Weights of a small GPT-style language model, trained from scratch on English Wikipedia.
Architecture: RMSNorm before each block, biases, untied embeddings.
Each number is 50 + 12 x the weight over the matrix's rms, rounded and kept within 0 to 99. Layers, rows and columns count from 0.

# layer 5 MLP gate, 704x256, rms 0.185, rows 610-626, columns 128-191
49 41 46 45 46 20 66 36 65 58 76 42 37 75 52 55 58 42 79 48 51 38 36 60 52 58 68 56 42 55 60 59 58 50 46 42 17 36 35 60 62 35 55 55 53 34 58 47 34 60 24 40 53 63 45 38 44 54 48 42 51 26 54 61
62 59 65 48 38 23 47 56 40 56 61 45 54 55 60 53 62 35 61 61 50 67 41 56 45 68 42 42 27 43 54 52 57 47 37 42 47 21 56 29 51 37 34 29 58 55 49 31 54 48 53 45 42 50 39 63 60 39 59 48 59 62 49 39
33 48 36 36 50 61 43 53 70 39 57 51 45 54 34 51 61 37 42 73 26 79 44 43 44 46 40 60 55 58 32 71 53 61 54 58 53 56 61 72 45 57 52 55 43 58 37 61 61 45 42 52 35 40 42 80 48 35 59 49 51 23 44 43
55 66 61 40 53 57 64 29 57 17 42 36 43 28 63 58 69 38 38 61 80 38 68 48 42 64 49 32 56 53 61 53 79 44 35 44 50 63 51 42 24 66 32 28 78 41 54 47 40 53 50 43 61 59 63 45 38 33 38 39 48 45 54 55
54 31 42 63 29 56 34 45 67 57 60 54 63 50 38 52 35 65 52 57 68 50 52 42 34 67 49 48 45 73 62 46 57 47 38 40 61 48 67 80 68 63 50 55 37 47 55 63 36 29 33 51 15 24 35 37 42 56 51 37 66 40 56 36
30 54 36 62 59 34 67 42 51 45 45 53 46 26 39 52 48 28 35 49 49 63 60 70 45 33 62 63 55 45 37 52 63 68 47 63 60 63 51 45 48 74 58 49 49 35 34 55 48 73 42 54 33 73 49 48 45 56 62 63 56 55 60 35
51 49 54 47 49 63 55 56 51 47 40 37 68 68 51 36 39 50 48 50 55 47 37 35 30 52 43 63 44 43 52 71 39 69 42 62 44 50 49 50 69 64 63 61 46 61 47 61 55 58 65 54 50 51 46 54 70 46 56 56 49 59 51 11
28 23 37 70 67 65 47 39 56 48 47 30 50 33 56 33 58 56 67 60 30 62 48 64 56 73 61 34 35 47 73 43 26 42 30 64 54 52 42 49 47 65 64 40 39 69 60 31 42 60 69 74 56 34 56 62 30 51 35 51 26 76 48 35
48 33 64 64 33 59 60 44 66 46 57 81 75 62 32 56 46 65 60 50 58 55 61 19 59 50 53 46 37 44 58 35 55 21 60 55 46 59 66 54 74 27 57 63 77 42 62 65 59 50 45 41 63 55 42 68 71 72 69 54 37 57 39 60
38 38 31 34 41 52 38 55 46 43 48 49 32 42 62 42 51 44 67 40 35 53 62 41 29 42 48 60 51 57 58 57 36 68 49 53 62 47 71 59 49 56 42 39 43 57 60 50 31 66 31 51 57 50 56 45 47 66 63 65 60 52 32 72
48 36 52 57 56 38 54 37 73 47 65 32 70 56 47 64 48 49 59 65 58 59 59 41 56 44 62 57 57 55 57 58 15 50 53 56 51 54 63 41 38 39 49 51 51 69 38 37 57 52 47 46 73 70 52 71 27 59 52 47 38 39 23 54
46 37 61 42 58 45 72 56 51 56 53 57 39 60 49 54 56 30 41 55 56 48 55 53 41 41 61 63 72 50 50 18 66 50 49 82 35 51 42 63 50 49 40 29 64 47 52 50 45 59 36 41 48 78 68 67 76 42 44 62 60 58 51 27
52 25 56 68 62 48 66 41 49 52 71 60 59 57 44 56 71 44 49 39 58 46 74 64 36 64 43 44 22 56 54 54 35 25 52 57 41 65 47 56 59 35 66 39 70 24 24 64 59 45 51 55 58 58 46 46 70 37 33 51 63 65 38 50
51 34 42 59 35 37 56 63 56 59 58 50 38 65 75 55 69 41 54 53 65 58 53 69 43 48 31 42 59 57 45 41 42 55 57 65 76 60 52 42 53 39 43 34 28 46 25 33 34 43 39 52 51 48 52 54 48 59 56 35 55 41 47 55
40 51 45 59 51 43 50 62 65 37 29 45 51 50 37 50 49 34 45 58 44 62 51 65 32 57 50 67 47 27 43 49 34 61 66 53 10 53 61 50 47 68 30 71 58 44 37 61 68 55 45 40 46 64 27 66 38 44 50 45 69 40 40 55
59 52 33 59 65 45 47 34 52 48 28 65 74 42 59 51 57 58 64 53 57 46 67 64 58 40 52 41 50 41 33 50 68 54 40 46 60 43 42 73 62 46 32 26 37 65 59 62 52 24 65 34 51 54 66 44 51 50 52 55 62 63 67 38
39 58 72 43 44 50 41 61 49 63 49 60 47 51 54 36 72 67 33 51 27 60 49 46 44 40 72 31 54 61 70 38 42 49 60 38 56 58 29 65 55 75 59 31 71 46 45 42 41 60 54 70 87 51 43 57 35 57 41 55 47 61 60 43
# layer 5 MLP up, 704x256, rms 0.186, rows 610-626, columns 128-191
42 67 44 47 57 37 65 43 60 59 57 44 38 34 54 31 56 63 38 52 44 42 62 44 43 44 66 49 48 40 39 47 45 57 54 35 29 64 65 39 38 42 57 44 46 60 50 34 56 33 51 63 31 36 51 55 60 70 49 56 57 54 48 55
42 69 65 51 24 47 61 61 45 35 53 51 44 49 35 42 41 52 53 52 39 48 52 65 50 57 60 56 70 70 47 48 56 55 57 49 30 52 55 54 53 59 40 61 51 66 42 56 52 42 77 64 42 68 60 22 48 49 50 37 34 37 44 46
60 68 18 39 40 56 75 52 46 49 49 38 38 47 72 61 51 69 52 70 46 63 54 50 67 22 42 64 67 44 48 60 36 65 40 48 50 55 66 34 58 47 47 49 86 58 47 39 55 50 53 55 62 68 56 47 51 74 47 73 67 42 51 46
46 37 44 50 71 62 56 60 53 45 22 42 45 40 61 41 36 57 67 44 67 53 57 53 54 62 60 38 40 47 67 35 41 53 73 60 27 65 46 54 61 86 49 48 61 61 33 54 58 47 43 36 64 54 47 45 46 38 44 53 51 47 57 55
49 64 50 37 52 50 69 45 41 45 48 38 27 48 36 57 49 54 60 48 47 41 56 44 41 51 42 50 56 37 53 49 31 55 51 49 32 36 49 60 30 39 55 44 35 43 83 54 36 53 47 54 66 43 51 49 56 45 73 49 44 66 39 47
50 26 42 53 47 56 43 51 45 70 50 36 70 42 54 50 43 44 34 49 66 46 65 44 50 67 77 46 54 30 51 62 43 48 44 37 70 48 55 39 71 58 64 45 49 40 37 59 58 55 61 63 39 62 38 46 44 66 58 43 40 44 48 55
52 48 36 40 55 41 34 59 52 62 47 34 47 70 56 55 44 62 45 31 44 34 43 47 55 77 41 51 56 45 64 62 32 38 54 48 46 60 59 42 42 52 81 53 71 49 54 50 42 56 53 50 67 41 44 70 46 56 64 41 59 62 46 32
61 42 55 28 62 43 43 28 59 48 55 86 54 50 66 61 53 26 58 41 48 45 41 49 66 52 51 58 54 40 61 65 23 40 71 38 68 69 45 50 52 42 53 49 52 69 47 54 41 54 57 56 36 41 52 44 56 42 51 44 45 69 28 41
60 49 39 49 69 37 36 48 63 64 55 32 64 48 52 44 45 50 64 44 54 58 55 45 56 65 35 51 53 48 48 89 59 51 44 83 49 58 40 31 39 34 26 79 52 61 48 39 48 60 69 51 41 41 44 27 43 42 33 45 76 39 10 21
52 53 41 67 60 51 58 54 52 40 51 36 58 47 30 54 50 47 46 43 51 52 57 39 55 41 49 56 56 44 42 40 60 21 53 50 36 51 48 45 56 38 51 53 74 59 46 55 50 63 76 56 46 51 60 52 48 33 53 36 35 48 65 42
40 58 75 43 69 63 48 64 51 48 39 54 45 53 47 45 54 45 34 33 60 47 61 43 69 48 38 55 41 57 68 36 62 38 49 70 42 45 42 48 68 70 37 57 60 53 57 54 49 64 47 33 48 48 63 40 55 38 30 46 54 52 37 39
38 41 44 50 32 68 35 48 51 45 46 52 67 40 54 54 48 51 64 40 54 53 25 49 49 41 54 61 60 65 69 50 54 62 33 34 58 52 61 30 40 59 57 55 48 46 58 58 30 51 48 55 48 54 48 17 44 61 67 37 44 57 69 46
50 42 46 60 61 62 65 34 51 79 36 50 63 72 60 42 68 42 50 66 30 20 39 47 47 39 47 30 70 46 59 47 63 51 71 43 46 37 48 46 35 44 43 50 30 47 51 35 35 71 57 61 53 54 60 61 44 68 59 35 41 57 60 75
49 46 30 61 28 53 43 61 44 51 45 50 44 49 71 73 54 25 48 46 54 57 49 56 41 59 43 48 41 56 48 45 38 58 49 56 70 38 56 53 63 48 35 50 44 37 50 33 29 43 57 40 39 45 48 49 41 43 51 35 46 62 50 52
69 49 66 61 38 54 50 52 55 41 58 49 33 44 42 44 38 58 40 45 63 55 29 52 44 48 49 46 59 57 40 55 46 48 37 54 36 55 55 15 39 57 49 66 38 51 51 48 74 68 59 58 41 42 44 51 44 35 54 60 80 48 31 70
54 64 55 53 50 72 45 67 65 38 47 61 63 52 26 46 48 52 50 55 29 48 36 32 45 52 59 40 38 50 67 50 64 47 70 48 24 52 64 58 53 45 66 55 53 60 56 56 50 46 52 70 53 44 39 59 46 33 61 33 64 36 62 43
48 43 25 50 60 31 49 64 41 51 33 49 53 38 66 41 53 40 49 35 70 59 51 60 49 52 38 47 30 65 33 42 35 35 36 42 42 41 56 47 58 40 74 36 39 49 44 50 50 38 55 40 41 49 55 28 57 46 50 51 48 36 62 25
# layer 5 MLP down (transposed), 704x256, rms 0.173, rows 610-626, columns 128-191
41 61 50 49 62 40 65 64 47 41 59 47 55 52 36 44 48 75 53 47 28 74 60 72 77 33 35 38 54 45 53 62 58 33 60 44 53 49 60 54 36 24 55 27 36 45 34 71 58 56 42 46 56 50 67 48 45 40 34 72 36 46 45 60
34 37 43 52 41 23 42 65 44 50 35 52 38 31 24 58 47 25 49 33 77 53 37 39 48 53 40 39 69 82 67 47 51 66 55 36 73 49 57 52 75 42 48 48 55 31 38 59 64 50 50 43 44 51 51 34 48 47 43 61 56 56 56 48
31 74 44 50 69 51 56 49 64 50 59 49 44 79 29 40 66 49 58 72 38 59 72 48 67 58 32 62 57 40 31 64 43 55 38 38 57 59 70 52 69 31 36 36 63 36 53 55 48 43 43 63 58 56 51 47 46 55 36 49 55 56 48 50
48 69 62 64 42 71 48 33 57 60 33 28 38 55 52 59 55 56 40 51 41 41 68 44 34 52 59 63 50 71 60 27 58 51 70 66 61 35 44 56 35 49 48 41 20 44 59 43 65 44 42 28 38 76 32 68 24 36 43 58 51 51 52 56
44 37 50 43 53 44 64 56 42 57 48 43 44 46 61 47 73 48 58 54 45 66 22 51 37 63 36 54 11 50 44 45 59 60 46 41 78 44 45 67 45 70 50 39 40 59 51 41 19 65 41 57 42 62 38 35 39 44 69 42 43 61 28 45
57 61 52 54 51 69 48 42 60 38 40 35 54 50 60 59 25 51 64 28 54 51 66 54 58 34 62 47 62 32 45 60 70 14 62 45 41 59 49 38 46 55 73 44 18 39 43 54 67 41 67 56 71 47 37 41 40 62 73 49 27 39 61 45
24 20 51 40 55 42 54 48 36 49 57 55 45 43 50 52 59 52 82 40 71 54 44 44 34 61 62 58 49 38 44 56 58 48 69 61 59 50 58 57 44 51 27 58 63 46 47 64 34 44 70 33 39 33 48 33 49 53 54 62 62 50 57 48
70 47 77 53 56 42 57 58 53 59 39 73 68 44 51 35 45 35 42 49 36 42 66 36 52 47 14 54 54 38 37 56 38 53 42 61 54 47 47 60 58 49 42 65 65 47 52 50 52 46 19 53 36 62 38 39 42 50 59 44 45 44 42 72
38 59 27 50 36 45 55 36 50 31 33 36 41 65 54 42 44 59 59 31 41 37 55 55 46 73 46 61 75 29 50 58 28 65 45 50 37 51 60 38 48 40 58 56 48 29 63 63 62 48 53 47 43 56 53 50 60 33 50 45 33 63 68 52
57 31 47 47 67 62 43 50 28 54 62 40 49 53 56 45 43 70 67 47 72 25 57 49 46 44 54 44 47 80 54 51 51 47 19 70 23 54 60 54 43 38 46 45 50 41 57 42 58 55 72 51 55 38 55 28 70 45 44 58 65 51 50 74
59 58 45 42 43 53 43 38 56 42 43 65 31 64 53 61 41 41 45 55 65 55 72 33 36 57 41 53 52 61 53 65 52 50 56 64 22 60 78 47 64 48 52 66 44 44 38 76 34 41 43 64 53 51 46 48 46 50 41 65 47 67 65 59
66 51 64 35 59 47 27 39 75 46 64 69 39 49 40 37 37 40 61 49 34 47 57 52 44 58 48 65 37 36 52 41 48 37 54 28 54 59 60 30 72 70 48 56 51 44 31 49 37 55 39 58 53 38 53 55 57 30 14 48 44 33 49 56
47 55 59 45 49 28 44 55 46 42 53 46 39 49 70 38 77 43 45 38 45 43 78 68 60 60 56 39 34 50 50 59 39 51 51 59 48 45 53 67 43 66 67 32 68 48 27 68 56 35 55 39 51 63 59 51 44 56 46 63 45 26 19 53
36 38 56 59 30 47 64 79 53 64 48 55 66 72 57 58 76 47 43 54 34 67 48 52 47 53 49 55 58 54 39 59 64 32 35 32 44 58 43 45 30 44 43 43 44 75 50 45 40 59 53 51 37 27 16 66 36 44 44 49 53 63 48 47
59 62 44 65 41 52 35 53 42 27 56 58 40 51 62 46 43 52 50 59 57 49 46 64 63 53 57 49 43 42 48 59 62 20 50 44 39 32 56 48 50 60 42 66 38 50 54 39 61 58 43 38 51 42 46 38 43 51 42 65 61 48 45 29
59 54 40 47 61 47 58 69 36 35 34 59 54 38 40 49 37 39 46 50 41 44 59 46 30 70 24 38 54 40 54 52 54 50 54 50 52 41 48 39 54 38 56 73 65 47 36 46 62 51 56 51 49 54 45 11 61 61 43 42 36 46 58 40
34 54 55 47 52 41 57 51 48 71 51 59 65 39 53 58 45 47 55 68 36 62 66 51 61 74 50 69 36 59 50 53 56 38 61 82 60 44 74 68 61 28 52 47 37 36 41 49 30 38 44 22 49 68 48 38 89 58 41 45 35 68 42 44